config.yaml
n_layer: 9
d_model: 256
n_head: 4
n_kv_head: 4
head_dim: 64
d_mlp: 512
vocab_size: 8192
activation: "squared_relu"
norm: "rmsnorm"
norm_place: "pre"
norm_eps: 1e-06
positions: "rope"
rope_base: 22600.0
rope_fraction: 0.75
qk_norm: true
attn_scale: 0.129
bias: "none"
tie_embeddings: "early"
parallel_block: false
extras: ["some layers without attention", "local attention windows", "exclusive self-attention", "value embeddings", "value residuals", "hashed n-gram embeddings", "a smear gate", "learned residual scales", "capped logits"]
init: "normal"
init_std_qkv: 0.0267
init_std_o: 0.0267
init_std_up: 0.0267
init_std_down: 0.0
optimizer: "adamw"
lr: 0.0013
beta1: 0.95
beta2: 0.99
weight_decay: 0.06
lr_head: 0.00971
grad_clip: 1.0
warmup_steps: 548
schedule: "wsd"
decay_fraction: 0.81
decay_shape: "linear"
final_lr_fraction: 0.0
batch_tokens: [8192, 16384]
seq_len: 4096
doc_mask: true
train_tokens: 105600000
steps: 9288
dataset: "wikipedia_en"
Each number is 50 + 15 x the weight over its row's rms, rounded and kept within 0 to 99. Layers, rows and columns count from 0. The size before them is the row's rms in percent of the matrix's.

# layer 3 MLP down (transposed), 512x256, rms 0.0876, rows 189-201, columns 0-127
109:38 38 47 42 74 49 50 66 42 45 58 45 30 69 64 69 40 62 67 47 38 51 54 34 55 48 40 87 49 68 46 34 51 71 35 36 57 18 66 52 57 32 68 16 58 48 42 51 68 55 46 57 26 57 41 44 63 33 45 55 47 40 62 51 40 60 59 58 56 56 37 47 34 55 37 48 42 51 50 44 51 33 79 21 46 32 56 27 48 42 47 17 58 48 57 81 48 65 44 47 67 50 52 68 60 47 43 56 44 51 54 59 64 60 35 57 27 46 83 32 45 41 64 33 62 40 77 46
097:46 45 61 40 54 71 40 42 14 39 41 33 56 44 45 64 37 59 54 40 55 55 60 23 49 44 58 77 26 28 55 65 41 46 47 56 86 82 74 46 50 26 62 56 37 47 58 58 76 47 40 44 57 26 63 46 77 38 48 53 49 23 36 60 57 52 28 63 36 36 41 59 62 46 35 70 30 47 50 39 28 79 17 41 41 74 28 33 53 66 40 59 98 51 73 37 57 61 34 38 51 53 72 51 49 74 49 53 60 58 38 39 48 49 48 46 57 39 69 66 45 30 43 59 45 46 58 57
097:42 49 49 67 45 51 56 97 48 48 33 71 55 55 69 41 51 34 46 77 62 36 47 43 46 28 51 34 73 70 54 65 48 35 60 51 27 45 18 60 67 26 68 76 42 56 44 55 35 44 39 49 30 37 49 74 67 81 53 63 66 41 66 61 28 51 48 63 39 33 79 36 44 50 55 62 65 46 35 43 12 63 69 51 65 41 45 44 50 68 37 65 63 56 71 57 66 37 28 41 63 34 66 54 63 32 64 36 44 66 50 70 42 55 52 37 52 45 54 63 65 44 44 60 61 36 42 42
098:43 59 41 53 58 37 62 49 48 39 39 53 66 46 70 58 51 67 48 62 63 16 41 31 48 58 54 55 78 42 37 36 49 54 53 57 17 56 21 60 54 54 48 70 47 30 51 70 48 33 58 69 53 31 55 64 30 41 54 40 57 56 68 63 38 20 40 55 21 48 49 44 46 31 62 66 70 46 37 55 36 58 34 23 26 41 49 69 33 57 44 26 56 60 55 25 58 57 56 51 62 23 07 65 38 56 66 49 45 50 43 43 16 36 25 49 76 52 46 58 52 28 55 55 67 57 16 52
101:51 42 52 51 84 67 55 63 53 44 49 68 46 52 23 54 49 29 44 45 78 47 55 41 24 39 48 53 61 37 43 32 66 53 39 43 54 62 60 62 64 52 31 48 67 64 38 42 86 52 39 23 33 30 62 75 48 25 59 68 47 54 42 56 66 58 45 58 59 72 43 43 67 54 26 67 47 53 48 46 28 38 32 50 54 53 39 46 64 54 61 40 28 53 53 37 60 44 54 56 59 62 86 51 50 51 61 54 40 64 54 86 56 29 55 49 42 66 32 35 41 38 51 48 56 49 62 62
103:41 46 66 52 48 62 45 71 57 46 58 39 47 65 21 76 52 25 45 40 42 62 50 57 22 36 57 74 52 48 33 48 23 54 43 76 38 57 54 30 48 16 45 75 65 61 35 49 33 35 50 49 46 41 39 68 57 48 47 51 54 29 41 77 52 35 35 53 64 52 60 62 40 23 53 54 53 81 42 84 54 37 35 29 62 68 84 51 81 33 53 31 56 49 43 63 55 26 21 56 27 49 62 29 65 42 32 42 41 31 69 64 42 55 42 55 67 51 44 36 69 48 27 42 27 58 49 49
101:16 07 94 73 33 57 24 29 61 61 56 46 42 55 52 38 18 48 59 45 38 51 30 54 54 70 46 41 59 82 47 43 29 62 56 39 44 55 35 44 23 41 42 53 55 63 56 42 42 61 68 43 66 23 64 53 41 38 51 55 47 49 43 53 49 86 65 35 32 53 23 42 64 64 51 57 51 54 49 44 29 33 42 88 71 55 47 43 43 62 44 53 68 58 44 82 49 65 36 53 47 40 42 48 56 60 63 57 41 60 60 49 43 45 66 29 33 54 46 49 39 08 42 41 06 66 48 65
096:54 24 41 55 61 51 37 60 41 63 39 50 41 43 55 36 82 42 47 69 52 46 53 52 43 53 71 40 69 52 51 56 47 38 57 39 47 35 26 63 64 43 59 51 17 21 59 38 29 40 51 37 23 43 47 49 27 39 55 65 39 59 53 77 06 56 69 48 55 58 68 54 68 69 68 43 79 46 54 58 46 67 51 22 40 79 65 70 40 34 59 22 43 49 48 68 45 15 56 41 28 56 48 30 40 58 53 52 72 33 47 45 45 46 33 61 50 38 52 72 40 34 49 75 60 53 30 41
093:48 15 40 57 50 57 39 59 44 60 09 28 65 52 59 60 51 59 47 52 54 36 35 50 45 62 55 48 17 47 68 51 25 47 55 49 40 34 60 62 43 47 45 44 38 54 31 43 22 47 46 76 60 42 37 73 78 45 62 54 20 62 50 64 64 55 53 26 86 95 45 48 52 61 61 38 31 38 67 34 57 66 26 45 39 24 62 37 67 46 44 31 30 49 64 54 38 47 45 59 65 59 54 57 46 44 38 49 51 72 46 44 55 51 45 69 68 57 45 33 37 45 40 48 53 54 51 48
088:33 35 47 64 66 35 66 67 26 60 42 65 50 43 32 68 66 34 49 44 65 54 55 52 40 41 47 63 57 69 60 51 45 59 46 46 58 38 57 56 41 34 27 35 59 61 41 48 44 60 34 69 53 56 24 57 73 49 40 37 42 45 44 32 36 52 51 43 72 40 65 61 76 36 21 43 65 75 42 66 68 45 68 36 54 75 72 37 72 42 50 57 13 18 61 49 55 63 66 53 56 69 74 57 48 43 33 49 42 63 62 58 75 65 71 34 58 47 47 38 37 63 53 56 62 55 64 55
092:56 49 28 59 54 52 35 53 45 56 54 23 56 40 43 52 23 41 37 29 29 54 29 48 70 65 75 45 48 56 38 60 38 65 40 51 53 18 55 50 63 87 31 41 43 54 37 45 30 42 44 34 43 35 34 32 47 34 49 74 64 37 44 45 52 60 50 54 58 54 33 71 44 69 56 38 61 66 45 44 56 35 36 51 36 34 48 47 61 46 57 61 52 48 17 47 48 40 57 51 44 32 58 29 49 42 46 52 31 31 65 44 27 44 41 60 65 49 28 38 52 56 27 51 47 54 54 72
099:43 37 47 64 59 52 52 71 20 40 37 68 30 39 69 45 38 40 60 38 50 50 46 38 50 58 82 36 48 40 31 11 62 38 25 43 50 40 41 71 38 64 39 68 24 46 33 55 53 17 56 29 26 45 43 34 46 36 53 76 62 44 45 47 59 32 35 48 51 53 13 62 54 59 42 76 65 48 63 76 44 19 49 23 48 48 35 50 55 57 52 38 33 35 44 51 58 41 89 60 51 33 36 56 60 56 25 57 40 41 43 27 69 49 49 48 65 50 48 75 27 61 56 75 63 40 76 46
096:46 54 58 53 70 75 51 75 51 43 43 51 29 24 34 63 68 32 45 46 34 60 30 13 43 57 50 36 63 53 45 48 41 48 61 70 47 77 47 72 53 07 52 20 35 40 38 44 91 40 60 76 69 61 49 65 41 52 32 40 43 63 48 57 39 41 22 55 61 41 35 12 77 46 09 74 48 55 34 50 49 47 60 30 51 50 35 23 66 14 57 09 59 50 61 48 56 75 72 71 48 24 78 70 49 46 47 37 42 35 47 40 51 74 61 51 30 51 55 51 52 52 62 54 69 34 37 53
# layer 3 MLP up, 512x256, rms 0.0951, rows 190-202, columns 0-127
097:52 68 53 20 49 68 72 50 30 38 62 32 47 54 51 45 44 69 55 33 75 51 53 54 55 40 36 57 48 29 40 74 56 32 33 41 75 54 63 59 61 51 62 45 50 65 53 58 37 51 63 46 58 35 54 36 34 72 64 48 35 55 67 53 43 54 35 46 00 40 43 45 57 31 51 34 48 26 12 53 65 59 36 38 28 50 27 59 63 61 44 76 66 62 61 47 62 02 45 54 24 37 62 60 48 61 46 32 54 40 17 40 43 58 58 41 46 56 42 72 66 40 71 32 37 52 53 51
096:55 57 49 69 16 54 31 43 38 46 34 60 61 69 59 68 71 37 56 57 56 42 63 46 68 18 57 55 35 63 47 40 55 57 60 79 55 44 38 53 51 30 45 63 56 60 16 42 49 85 58 75 47 39 46 31 86 61 39 31 33 82 53 58 21 42 30 65 52 67 60 48 48 62 38 54 70 48 38 27 44 49 69 52 53 38 54 20 40 46 34 88 42 46 60 36 55 34 21 51 60 50 86 32 55 42 54 40 43 32 64 36 67 51 35 63 68 40 24 24 52 59 18 45 33 64 38 25
096:22 47 71 24 64 59 54 38 35 42 60 54 38 38 83 53 62 38 30 52 32 49 56 45 35 52 65 58 78 55 43 50 72 41 63 41 41 50 49 61 58 62 44 88 50 53 61 30 60 49 38 52 29 44 50 42 81 74 57 31 76 92 51 49 43 50 54 38 41 14 68 51 58 56 39 42 44 37 44 53 29 50 60 50 36 66 58 54 71 67 36 47 56 35 71 41 19 60 65 25 39 47 20 63 76 33 51 57 69 26 39 37 44 34 47 61 67 78 23 47 55 73 55 42 64 40 46 50
106:51 69 85 46 13 25 56 56 33 30 56 39 54 48 47 35 77 43 89 47 39 73 72 43 47 42 50 27 85 61 75 56 38 45 68 15 48 48 73 32 41 30 30 62 54 54 43 48 72 33 57 55 34 65 53 42 34 44 66 39 62 84 50 50 56 31 59 47 56 41 56 57 15 40 65 54 39 30 38 58 65 39 57 77 62 81 70 38 26 83 48 60 60 65 53 46 70 39 60 54 37 59 59 54 15 72 67 29 63 59 45 63 39 64 63 50 46 55 44 37 78 54 40 41 45 39 34 55
103:27 62 60 77 40 58 55 65 45 56 71 39 47 19 62 61 60 58 55 68 61 45 62 56 65 13 08 44 56 28 56 60 64 46 36 35 73 40 45 21 45 48 56 34 54 45 49 46 44 43 33 34 61 33 42 60 55 63 45 49 76 42 72 71 78 35 35 66 43 30 47 46 68 22 64 50 53 45 44 50 52 41 40 59 83 40 63 20 86 50 74 48 35 73 47 55 47 44 50 55 62 41 63 26 46 48 44 27 47 54 67 66 26 65 57 43 44 52 51 60 69 52 19 28 33 23 42 50
106:26 37 66 48 33 63 25 78 40 29 48 39 38 57 51 33 41 34 32 57 40 22 59 69 61 19 45 51 63 48 47 25 13 59 31 33 58 54 32 69 36 55 54 22 49 31 63 34 53 59 43 63 37 42 62 51 18 69 31 51 40 67 64 53 36 51 35 35 28 32 54 42 37 50 58 40 50 48 56 18 32 65 61 86 60 44 60 38 97 46 47 47 49 48 54 49 51 56 36 53 48 51 34 57 34 50 80 40 69 64 48 83 67 33 65 58 54 62 42 48 40 41 48 12 20 27 24 39
098:54 58 44 42 43 34 46 58 38 39 58 50 60 36 46 59 57 46 37 29 41 53 54 78 47 45 58 21 22 61 52 52 09 53 25 53 36 11 48 59 47 49 26 60 33 49 42 46 36 07 57 62 65 44 44 19 34 59 61 41 43 53 21 52 28 50 55 13 62 37 65 49 61 37 55 23 54 68 45 46 49 37 56 53 57 28 35 57 38 53 48 49 46 29 46 47 42 57 12 26 57 73 72 43 41 49 67 56 49 64 50 88 61 67 28 62 55 49 44 65 38 35 16 47 21 35 38 40
092:47 61 37 54 28 59 37 65 47 60 52 50 25 45 62 55 42 67 48 50 53 55 33 40 50 39 45 31 44 52 68 22 44 50 53 37 57 41 64 50 15 66 26 42 52 51 38 30 48 72 88 63 36 57 40 47 38 45 53 32 50 38 74 55 51 45 53 49 51 54 56 71 65 57 31 31 35 53 31 23 46 42 92 61 56 67 38 87 38 63 23 43 56 44 24 58 53 28 43 39 67 74 43 48 57 64 51 46 27 49 33 52 74 54 25 65 38 41 39 50 70 57 49 66 22 32 42 57
081:62 49 42 40 77 42 17 48 26 58 57 43 67 30 59 37 51 52 57 59 48 47 61 59 79 70 56 45 65 60 67 44 67 23 58 63 45 36 54 39 62 43 36 42 65 04 31 32 59 43 41 75 56 69 64 77 43 57 53 58 33 68 36 54 37 68 24 52 00 29 77 55 34 50 41 58 52 52 48 54 69 48 54 53 77 30 49 84 44 66 46 48 72 44 49 77 61 59 41 38 61 58 46 49 55 62 58 54 52 32 57 49 47 49 58 48 71 77 67 54 51 58 39 10 20 44 33 39
088:60 60 62 32 48 69 57 44 53 21 48 40 55 79 39 35 53 20 55 65 68 30 69 53 33 30 62 65 66 51 37 47 84 46 37 41 25 74 60 38 41 44 56 63 43 22 29 49 50 53 33 71 40 82 40 55 46 47 39 59 42 40 71 54 63 36 33 76 55 54 30 67 54 48 60 46 59 64 50 45 66 38 29 66 62 42 39 37 58 66 28 61 54 49 71 42 34 40 26 27 35 47 41 65 39 47 35 30 44 50 19 41 70 67 54 39 33 52 63 63 44 49 82 38 42 44 55 37
097:58 53 56 39 40 19 50 27 41 54 89 49 75 61 39 56 55 47 43 42 22 55 66 43 24 54 25 39 57 47 39 60 44 37 30 35 51 48 44 36 56 40 48 75 44 57 44 50 57 30 28 37 71 47 43 46 35 39 45 42 43 61 50 48 45 41 62 50 66 57 65 67 47 49 67 49 54 57 69 29 67 26 60 29 54 22 42 86 39 52 43 61 70 72 51 27 50 57 30 48 40 56 64 52 42 53 43 23 47 64 74 49 42 24 59 16 27 59 54 53 51 65 26 46 41 45 51 72
092:46 65 68 28 58 66 36 35 43 41 44 50 60 68 58 52 42 54 50 56 51 81 60 29 22 37 21 36 53 22 53 38 38 25 66 39 57 49 68 58 73 37 30 42 46 53 48 44 52 39 29 28 57 78 54 68 23 88 38 37 26 68 42 52 27 37 28 35 61 50 64 36 42 45 41 35 37 53 49 55 45 56 98 36 55 58 75 44 57 45 64 33 81 51 55 41 62 32 51 32 59 35 60 73 65 54 65 53 37 37 67 27 56 60 69 44 46 53 41 27 49 41 46 53 54 31 63 75
097:68 73 51 24 22 51 24 24 44 62 42 60 48 76 32 61 32 74 61 26 51 21 47 23 84 43 47 36 32 82 61 55 36 45 53 46 51 60 72 29 23 53 42 54 48 62 49 16 49 34 58 47 38 60 56 64 47 50 44 37 55 55 55 44 50 60 76 34 53 43 53 30 42 49 49 40 42 40 35 46 56 46 66 62 37 30 56 65 29 56 57 52 73 33 46 44 43 63 33 75 67 66 71 46 55 49 42 57 33 30 68 36 48 64 58 52 60 40 40 63 66 67 53 32 43 31 54 45